config = dict(
    n_layer=8,
    d_model=224,
    n_head=4,
    n_kv_head=4,
    head_dim=64,
    d_mlp=896,
    vocab_size=8192,
    activation='gelu',
    norm='layernorm',
    norm_place='pre',
    norm_eps=1e-05,
    positions='learned',
    qk_norm=False,
    attn_scale=0.125,
    bias='all',
    tie_embeddings=False,
    parallel_block=True,
    init='uniform',
    init_std_qkv=0.0367,
    init_std_o=0.0,
    init_std_up=0.0367,
    init_std_down=0.0,
    optimizer='soap_variant',
    lr=0.00305,
    lr_mult_up=0.941,
    beta1=0.95,
    beta2=0.99,
    lr_head=0.0024,
    warmup_steps=200,
    schedule='wsd',
    decay_fraction=0.648,
    decay_shape='linear',
    final_lr_fraction=0.0,
    batch_tokens=[32768, 65536],
    seq_len=1024,
    doc_mask=True,
    z_loss=1e-05,
    train_tokens=392800000,
    steps=8470,
    dataset='wikipedia_en',
)
Each number is 50 + 12 x the weight over the matrix's rms, rounded and kept within 0 to 99. Layers, rows and columns count from 0.

# layer 5 MLP down (transposed), 896x224, rms 0.13, rows 120-134, columns 112-223
52 51 33 50 34 49 46 58 49 76 59 42 40 58 54 38 74 28 37 55 45 30 47 27 26 49 43 50 34 54 32 53 60 47 49 52 55 46 62 32 49 51 50 49 44 60 49 74 42 60 21 61 43 30 36 41 44 51 38 50 39 40 37 38 42 48 55 53 39 57 30 34 68 55 38 41 51 56 31 52 48 27 55 61 44 63 74 61 52 73 38 48 44 38 60 53 56 52 69 50 68 64 48 67 48 54 68 50 44 56 51 59
60 70 42 60 51 59 46 68 56 54 43 33 69 53 44 40 43 47 35 45 53 60 30 71 28 66 31 53 43 54 38 54 38 34 63 71 50 65 37 38 46 49 93 49 50 62 47 51 40 49 56 52 85 49 42 59 35 54 79 62 75 39 62 52 38 38 80 81 36 57 36 23 61 45 71 48 57 41 30 31 64 53 24 62 55 58 59 58 30 39 49 69 53 28 35 60 39 43 40 59 46 47 42 58 54 78 57 75 51 56 39 61
59 27 49 48 82 60 62 45 54 46 60 30 35 44 70 09 71 61 43 73 40 33 47 32 43 36 71 35 35 64 27 48 44 72 36 71 22 44 26 50 56 34 50 37 29 66 66 42 53 39 54 49 67 39 37 63 46 57 59 62 47 70 13 55 46 33 56 51 49 59 53 43 59 65 37 60 54 49 31 43 33 58 68 62 48 44 65 66 70 46 26 64 43 47 66 42 25 40 55 42 52 64 52 70 38 51 61 32 56 42 42 33
68 54 50 39 48 47 51 47 44 61 39 56 49 43 40 72 46 42 63 46 37 61 52 43 57 40 40 32 50 30 46 24 44 30 49 38 60 40 47 63 58 55 47 42 47 54 59 63 57 48 48 57 59 41 50 54 50 60 46 52 56 33 49 54 43 25 59 58 21 54 60 60 41 60 52 48 44 56 62 38 59 43 52 41 40 51 48 73 44 62 53 46 57 45 45 37 43 47 38 59 46 60 59 56 68 68 61 47 58 54 77 65
61 40 74 50 25 42 45 61 39 70 56 82 38 55 50 41 54 60 47 51 50 65 60 76 47 58 41 56 35 53 57 42 52 30 31 61 53 41 69 39 57 64 59 63 66 50 34 54 46 60 46 42 28 59 43 32 30 30 63 69 55 42 63 53 59 62 38 62 61 49 68 57 43 37 78 60 50 76 57 35 51 45 53 42 55 32 49 58 52 48 47 58 51 54 49 47 54 47 63 61 34 26 35 49 59 51 42 48 36 47 49 62
24 55 60 34 46 51 81 57 42 24 71 38 68 25 46 51 44 59 46 41 52 77 33 45 53 36 46 73 57 60 59 43 58 62 34 32 44 52 37 55 54 37 58 41 44 59 45 33 41 41 59 42 41 44 23 55 34 66 61 55 54 70 48 38 15 42 61 58 43 43 29 36 53 34 53 68 44 27 55 68 41 54 24 58 80 55 52 62 30 46 53 40 40 47 35 64 38 40 46 74 58 40 54 60 75 43 45 68 39 56 39 38
55 60 37 58 35 60 45 47 44 49 69 70 71 66 59 46 34 74 47 66 78 76 33 27 52 52 41 39 42 75 55 42 37 49 49 42 33 60 15 80 48 61 36 33 51 30 97 33 62 47 71 37 47 69 65 53 69 64 62 50 37 36 43 66 43 03 60 49 54 65 58 50 48 77 31 63 39 34 43 47 59 34 49 60 48 45 63 53 57 49 38 59 49 61 42 62 35 43 42 46 25 51 54 23 80 60 47 59 49 56 43 43
40 73 44 49 46 45 35 40 42 40 59 48 34 49 51 38 61 57 50 82 52 39 41 47 62 30 51 51 53 46 41 36 60 49 46 38 38 35 34 35 47 54 42 51 51 52 49 53 45 56 44 50 41 46 29 47 64 41 52 58 21 41 50 49 25 53 15 56 78 45 65 51 69 51 69 51 63 32 51 63 45 32 48 68 30 55 50 41 75 69 54 41 56 64 43 60 46 43 49 43 45 60 58 49 63 55 60 39 55 39 59 62
45 60 51 55 70 80 51 49 42 49 52 47 42 37 42 67 60 48 26 48 66 53 47 48 52 56 31 74 52 53 44 57 59 38 49 57 34 55 28 44 68 50 59 66 43 70 51 47 37 54 46 56 51 60 44 44 44 70 59 56 38 53 54 56 55 50 41 60 46 37 46 68 39 59 67 51 56 47 51 39 59 49 32 48 43 54 46 58 43 63 57 51 52 46 37 51 32 44 62 35 71 51 60 40 35 63 71 34 41 60 81 49
37 69 52 63 20 50 37 40 71 50 28 40 34 63 41 49 53 35 64 53 37 42 60 39 21 66 26 54 51 37 26 53 63 59 26 41 37 70 60 56 50 65 46 44 50 50 45 52 49 46 43 79 49 32 52 45 58 59 37 56 47 32 46 43 60 79 30 49 54 48 41 19 57 46 33 61 83 42 73 63 48 41 67 56 23 32 50 33 43 62 63 80 43 61 26 55 45 65 68 41 55 53 67 49 44 59 58 34 68 47 69 55
39 44 46 51 57 61 43 44 55 22 41 60 42 23 57 36 64 47 57 29 53 41 68 27 27 54 43 58 45 47 45 32 42 29 49 48 69 91 49 43 63 73 37 62 56 56 55 65 36 59 41 41 40 35 28 41 52 49 29 50 64 53 60 57 58 61 34 27 61 34 65 43 55 43 08 46 70 59 49 42 37 43 51 33 56 37 70 55 43 50 44 53 61 65 55 49 76 43 59 28 40 36 38 41 52 28 54 73 37 37 41 80
34 50 59 47 62 60 32 42 49 54 45 54 63 63 37 16 46 61 45 22 54 71 40 86 58 43 59 43 45 57 52 45 40 54 36 53 57 53 49 19 65 48 51 56 82 32 53 41 55 63 71 47 40 56 58 44 25 50 61 48 70 50 65 52 64 40 30 55 78 48 65 42 45 59 61 64 47 26 32 64 58 48 55 60 51 45 65 49 57 49 46 33 44 34 41 26 48 46 40 47 49 48 58 62 52 47 57 65 61 52 40 54
27 55 75 80 44 22 57 43 45 39 56 59 31 45 50 71 48 37 47 47 49 55 64 50 64 53 46 57 50 45 58 55 66 57 71 38 42 47 46 55 48 52 61 57 56 44 49 55 41 46 39 35 51 56 49 45 39 21 54 62 61 60 35 46 47 46 60 49 41 58 37 58 60 33 66 49 38 66 30 57 35 65 49 50 38 62 68 50 43 57 50 46 40 48 42 43 41 54 63 67 28 52 45 43 61 59 40 27 45 45 51 54
39 69 69 53 57 53 52 53 46 52 70 43 50 57 52 48 27 49 56 50 52 63 43 59 52 61 49 41 68 44 56 36 59 67 59 44 60 50 57 37 36 43 46 36 56 54 50 46 37 49 52 42 39 54 62 45 37 47 47 53 45 64 34 54 25 48 54 52 55 38 54 56 42 63 38 38 58 59 33 43 54 58 50 27 66 53 48 58 48 64 49 60 58 47 55 50 42 48 46 30 54 47 66 57 49 59 54 46 58 49 50 54
59 53 72 13 73 59 64 38 21 39 41 61 61 40 50 46 60 62 41 26 70 22 84 51 48 63 31 59 42 69 55 71 72 38 45 80 55 57 54 45 71 40 58 42 62 35 61 43 35 52 36 44 53 36 60 32 64 47 29 33 62 41 40 53 49 24 56 31 51 42 84 53 36 45 49 45 71 63 66 39 36 40 84 45 55 55 61 30 51 22 42 65 26 56 56 50 43 21 69 52 46 48 59 63 47 42 62 37 39 48 53 50
# layer 5 MLP up, 896x224, rms 0.117, rows 121-134, columns 112-223
51 47 33 48 66 46 59 63 48 48 53 44 79 38 51 48 60 72 62 59 44 59 55 57 51 53 47 34 54 51 57 54 43 53 40 65 57 61 35 38 44 28 78 58 57 49 66 49 60 58 29 49 66 66 28 59 53 52 54 51 52 59 60 44 54 48 42 42 46 36 48 26 54 52 38 47 50 44 56 58 44 66 53 40 40 46 45 49 50 50 55 53 52 59 53 64 48 46 39 39 55 50 49 52 55 50 60 61 52 55 43 61
39 66 53 39 73 33 21 45 46 71 56 50 49 51 50 30 53 43 60 45 50 61 44 47 55 53 59 51 60 54 74 54 36 68 57 52 60 60 65 36 45 52 51 52 72 46 46 41 43 64 35 64 46 85 37 57 54 57 54 38 56 44 42 41 79 49 44 38 61 53 40 70 27 63 42 50 48 28 45 53 66 44 48 65 51 65 67 41 57 38 61 31 46 53 58 52 57 36 73 55 59 53 58 49 40 70 57 57 42 48 40 32
49 45 55 34 52 66 45 55 50 49 45 68 46 50 68 49 59 40 37 38 56 56 64 52 36 49 61 41 52 49 63 35 73 71 47 53 34 66 61 59 37 47 61 32 39 70 62 38 37 59 65 38 52 54 67 49 45 44 62 54 23 59 51 64 54 53 48 60 51 41 35 49 43 41 50 30 63 40 58 40 50 37 29 42 57 45 42 64 64 32 61 37 54 30 54 72 64 54 33 35 58 37 46 38 51 53 38 43 58 45 61 38
69 65 59 41 56 54 34 52 88 50 42 45 43 69 53 54 49 38 63 44 56 72 51 62 53 33 68 51 60 46 50 24 37 32 59 67 51 53 65 69 66 40 47 44 52 48 54 42 39 56 43 59 47 52 60 33 54 60 51 64 63 46 45 57 54 54 24 34 71 54 59 48 31 71 53 34 31 38 50 48 54 36 60 57 62 09 19 78 41 44 47 46 73 40 51 29 43 43 54 55 47 69 59 41 38 59 40 49 52 69 71 24
60 45 40 54 29 36 39 77 49 27 49 53 54 51 41 68 64 57 65 27 43 77 70 70 43 58 53 57 48 23 44 42 46 58 71 78 45 36 61 50 61 37 48 35 62 57 38 63 67 54 66 46 24 74 54 46 40 61 33 50 52 53 62 69 65 42 40 83 51 60 53 39 52 57 66 15 42 62 74 59 49 21 61 22 51 58 24 33 45 41 46 30 49 38 32 49 39 73 33 43 51 49 72 53 54 57 74 47 45 47 56 43
41 64 49 34 57 37 61 59 45 63 39 45 62 76 44 44 37 33 68 64 55 57 70 48 56 49 40 53 27 57 73 79 42 41 60 47 70 24 56 34 53 36 50 60 57 47 48 67 55 25 48 44 40 58 49 32 68 43 40 42 44 52 48 30 87 57 48 63 52 62 41 41 31 29 77 35 66 50 35 59 64 61 48 55 56 50 29 70 56 57 34 43 41 49 36 31 85 53 41 42 42 48 54 25 58 46 34 48 49 54 42 50
50 40 49 69 43 65 58 45 65 54 46 37 67 61 67 43 51 56 62 44 55 56 43 30 52 68 42 51 42 47 63 56 45 38 56 48 54 43 39 44 57 50 58 64 45 52 43 35 41 42 33 44 58 37 75 61 60 52 45 51 63 65 42 44 39 40 53 45 36 58 63 58 58 56 41 39 18 47 45 36 57 62 64 25 42 68 59 63 51 42 44 60 50 47 68 61 53 47 44 56 51 34 45 59 36 60 70 44 30 58 67 76
55 57 37 57 27 47 53 43 43 63 38 52 37 43 48 49 68 56 40 23 54 46 39 53 44 32 48 57 36 41 29 62 43 50 48 63 34 54 43 28 47 63 40 74 55 52 50 42 55 44 65 56 49 37 42 43 64 45 60 34 52 64 50 37 62 58 45 52 46 46 42 66 33 57 71 46 49 51 53 38 29 55 27 53 52 55 53 51 76 55 56 58 31 52 40 54 55 58 58 56 44 47 46 56 61 38 63 53 46 41 75 56
50 32 44 66 36 82 44 39 76 58 29 55 25 55 53 60 29 26 51 20 58 11 56 69 56 38 51 42 43 66 36 53 45 62 52 56 27 59 60 30 55 50 39 34 61 80 41 55 58 27 26 65 52 38 68 68 52 70 60 44 35 23 76 70 65 86 56 42 44 50 68 36 39 58 55 58 64 40 66 44 42 79 66 56 44 47 37 48 42 49 48 87 39 73 52 56 49 54 49 23 31 57 59 41 40 48 33 52 50 41 53 41
61 52 41 33 43 64 39 43 83 43 36 48 48 36 30 63 60 44 68 44 53 48 46 53 44 51 54 32 80 40 29 61 40 74 76 46 73 61 50 42 51 37 33 51 42 42 65 72 65 59 33 49 39 40 53 29 56 64 41 49 53 47 32 65 66 66 67 43 59 47 58 55 27 63 46 39 44 34 56 43 60 53 48 41 50 38 71 67 40 60 54 45 48 52 53 39 68 47 51 47 46 50 54 41 50 52 61 37 36 26 60 68
75 67 43 54 39 38 56 64 61 42 59 48 53 37 66 47 58 51 51 44 33 33 56 26 45 43 52 56 69 47 50 63 65 44 50 49 45 38 42 71 55 46 49 46 25 62 48 45 50 38 34 44 32 29 37 67 66 45 52 54 34 57 42 27 40 56 42 52 35 52 37 44 51 41 48 39 66 57 58 32 58 64 56 44 50 62 29 56 54 45 43 59 49 66 55 64 39 52 58 62 57 55 41 49 40 58 56 43 45 53 63 38
57 33 36 34 58 49 40 59 30 52 37 66 54 45 32 49 32 44 43 62 40 44 39 57 47 37 57 47 60 47 35 45 54 49 48 61 44 64 50 67 53 36 50 53 35 60 47 37 55 57 52 46 39 50 58 70 58 40 47 54 65 44 59 80 58 36 38 64 47 70 43 44 53 47 35 48 58 46 63 52 35 52 70 73 49 41 51 50 71 38 40 47 64 51 52 51 71 46 67 43 60 37 42 60 26 40 27 61 45 58 53 52
72 64 40 61 73 46 72 47 60 63 46 42 71 53 36 30 56 49 49 41 60 35 48 33 48 56 54 35 66 53 51 52 39 35 64 50 40 39 66 34 41 60 60 72 59 41 70 41 51 55 47 52 46 63 40 38 49 43 35 59 71 44 81 36 66 44 60 33 58 74 45 31 77 40 52 65 62 45 49 66 48 51 52 58 25 40 44 59 46 51 66 53 50 45 61 34 49 75 40 56 36 49 52 64 62 40 16 47 68 45 74 57
59 20 60 61 33 17 54 56 34 38 64 30 48 38 65 56 46 69 37 48 44 48 46 88 60 46 46 39 58 63 87 75 47 59 50 51 42 57 40 45 69 62 39 43 49 75 34 60 56 45 59 24 59 29 44 41 53 29 30 44 50 52 33 42 34 56 35 78 40 43 43 28 70 55 39 54 53 48 20 50 64 52 39 39 44 46 39 57 33 54 39 57 30 56 77 43 40 48 53 52 47 32 51 30 56 49 36 81 31 39 57 63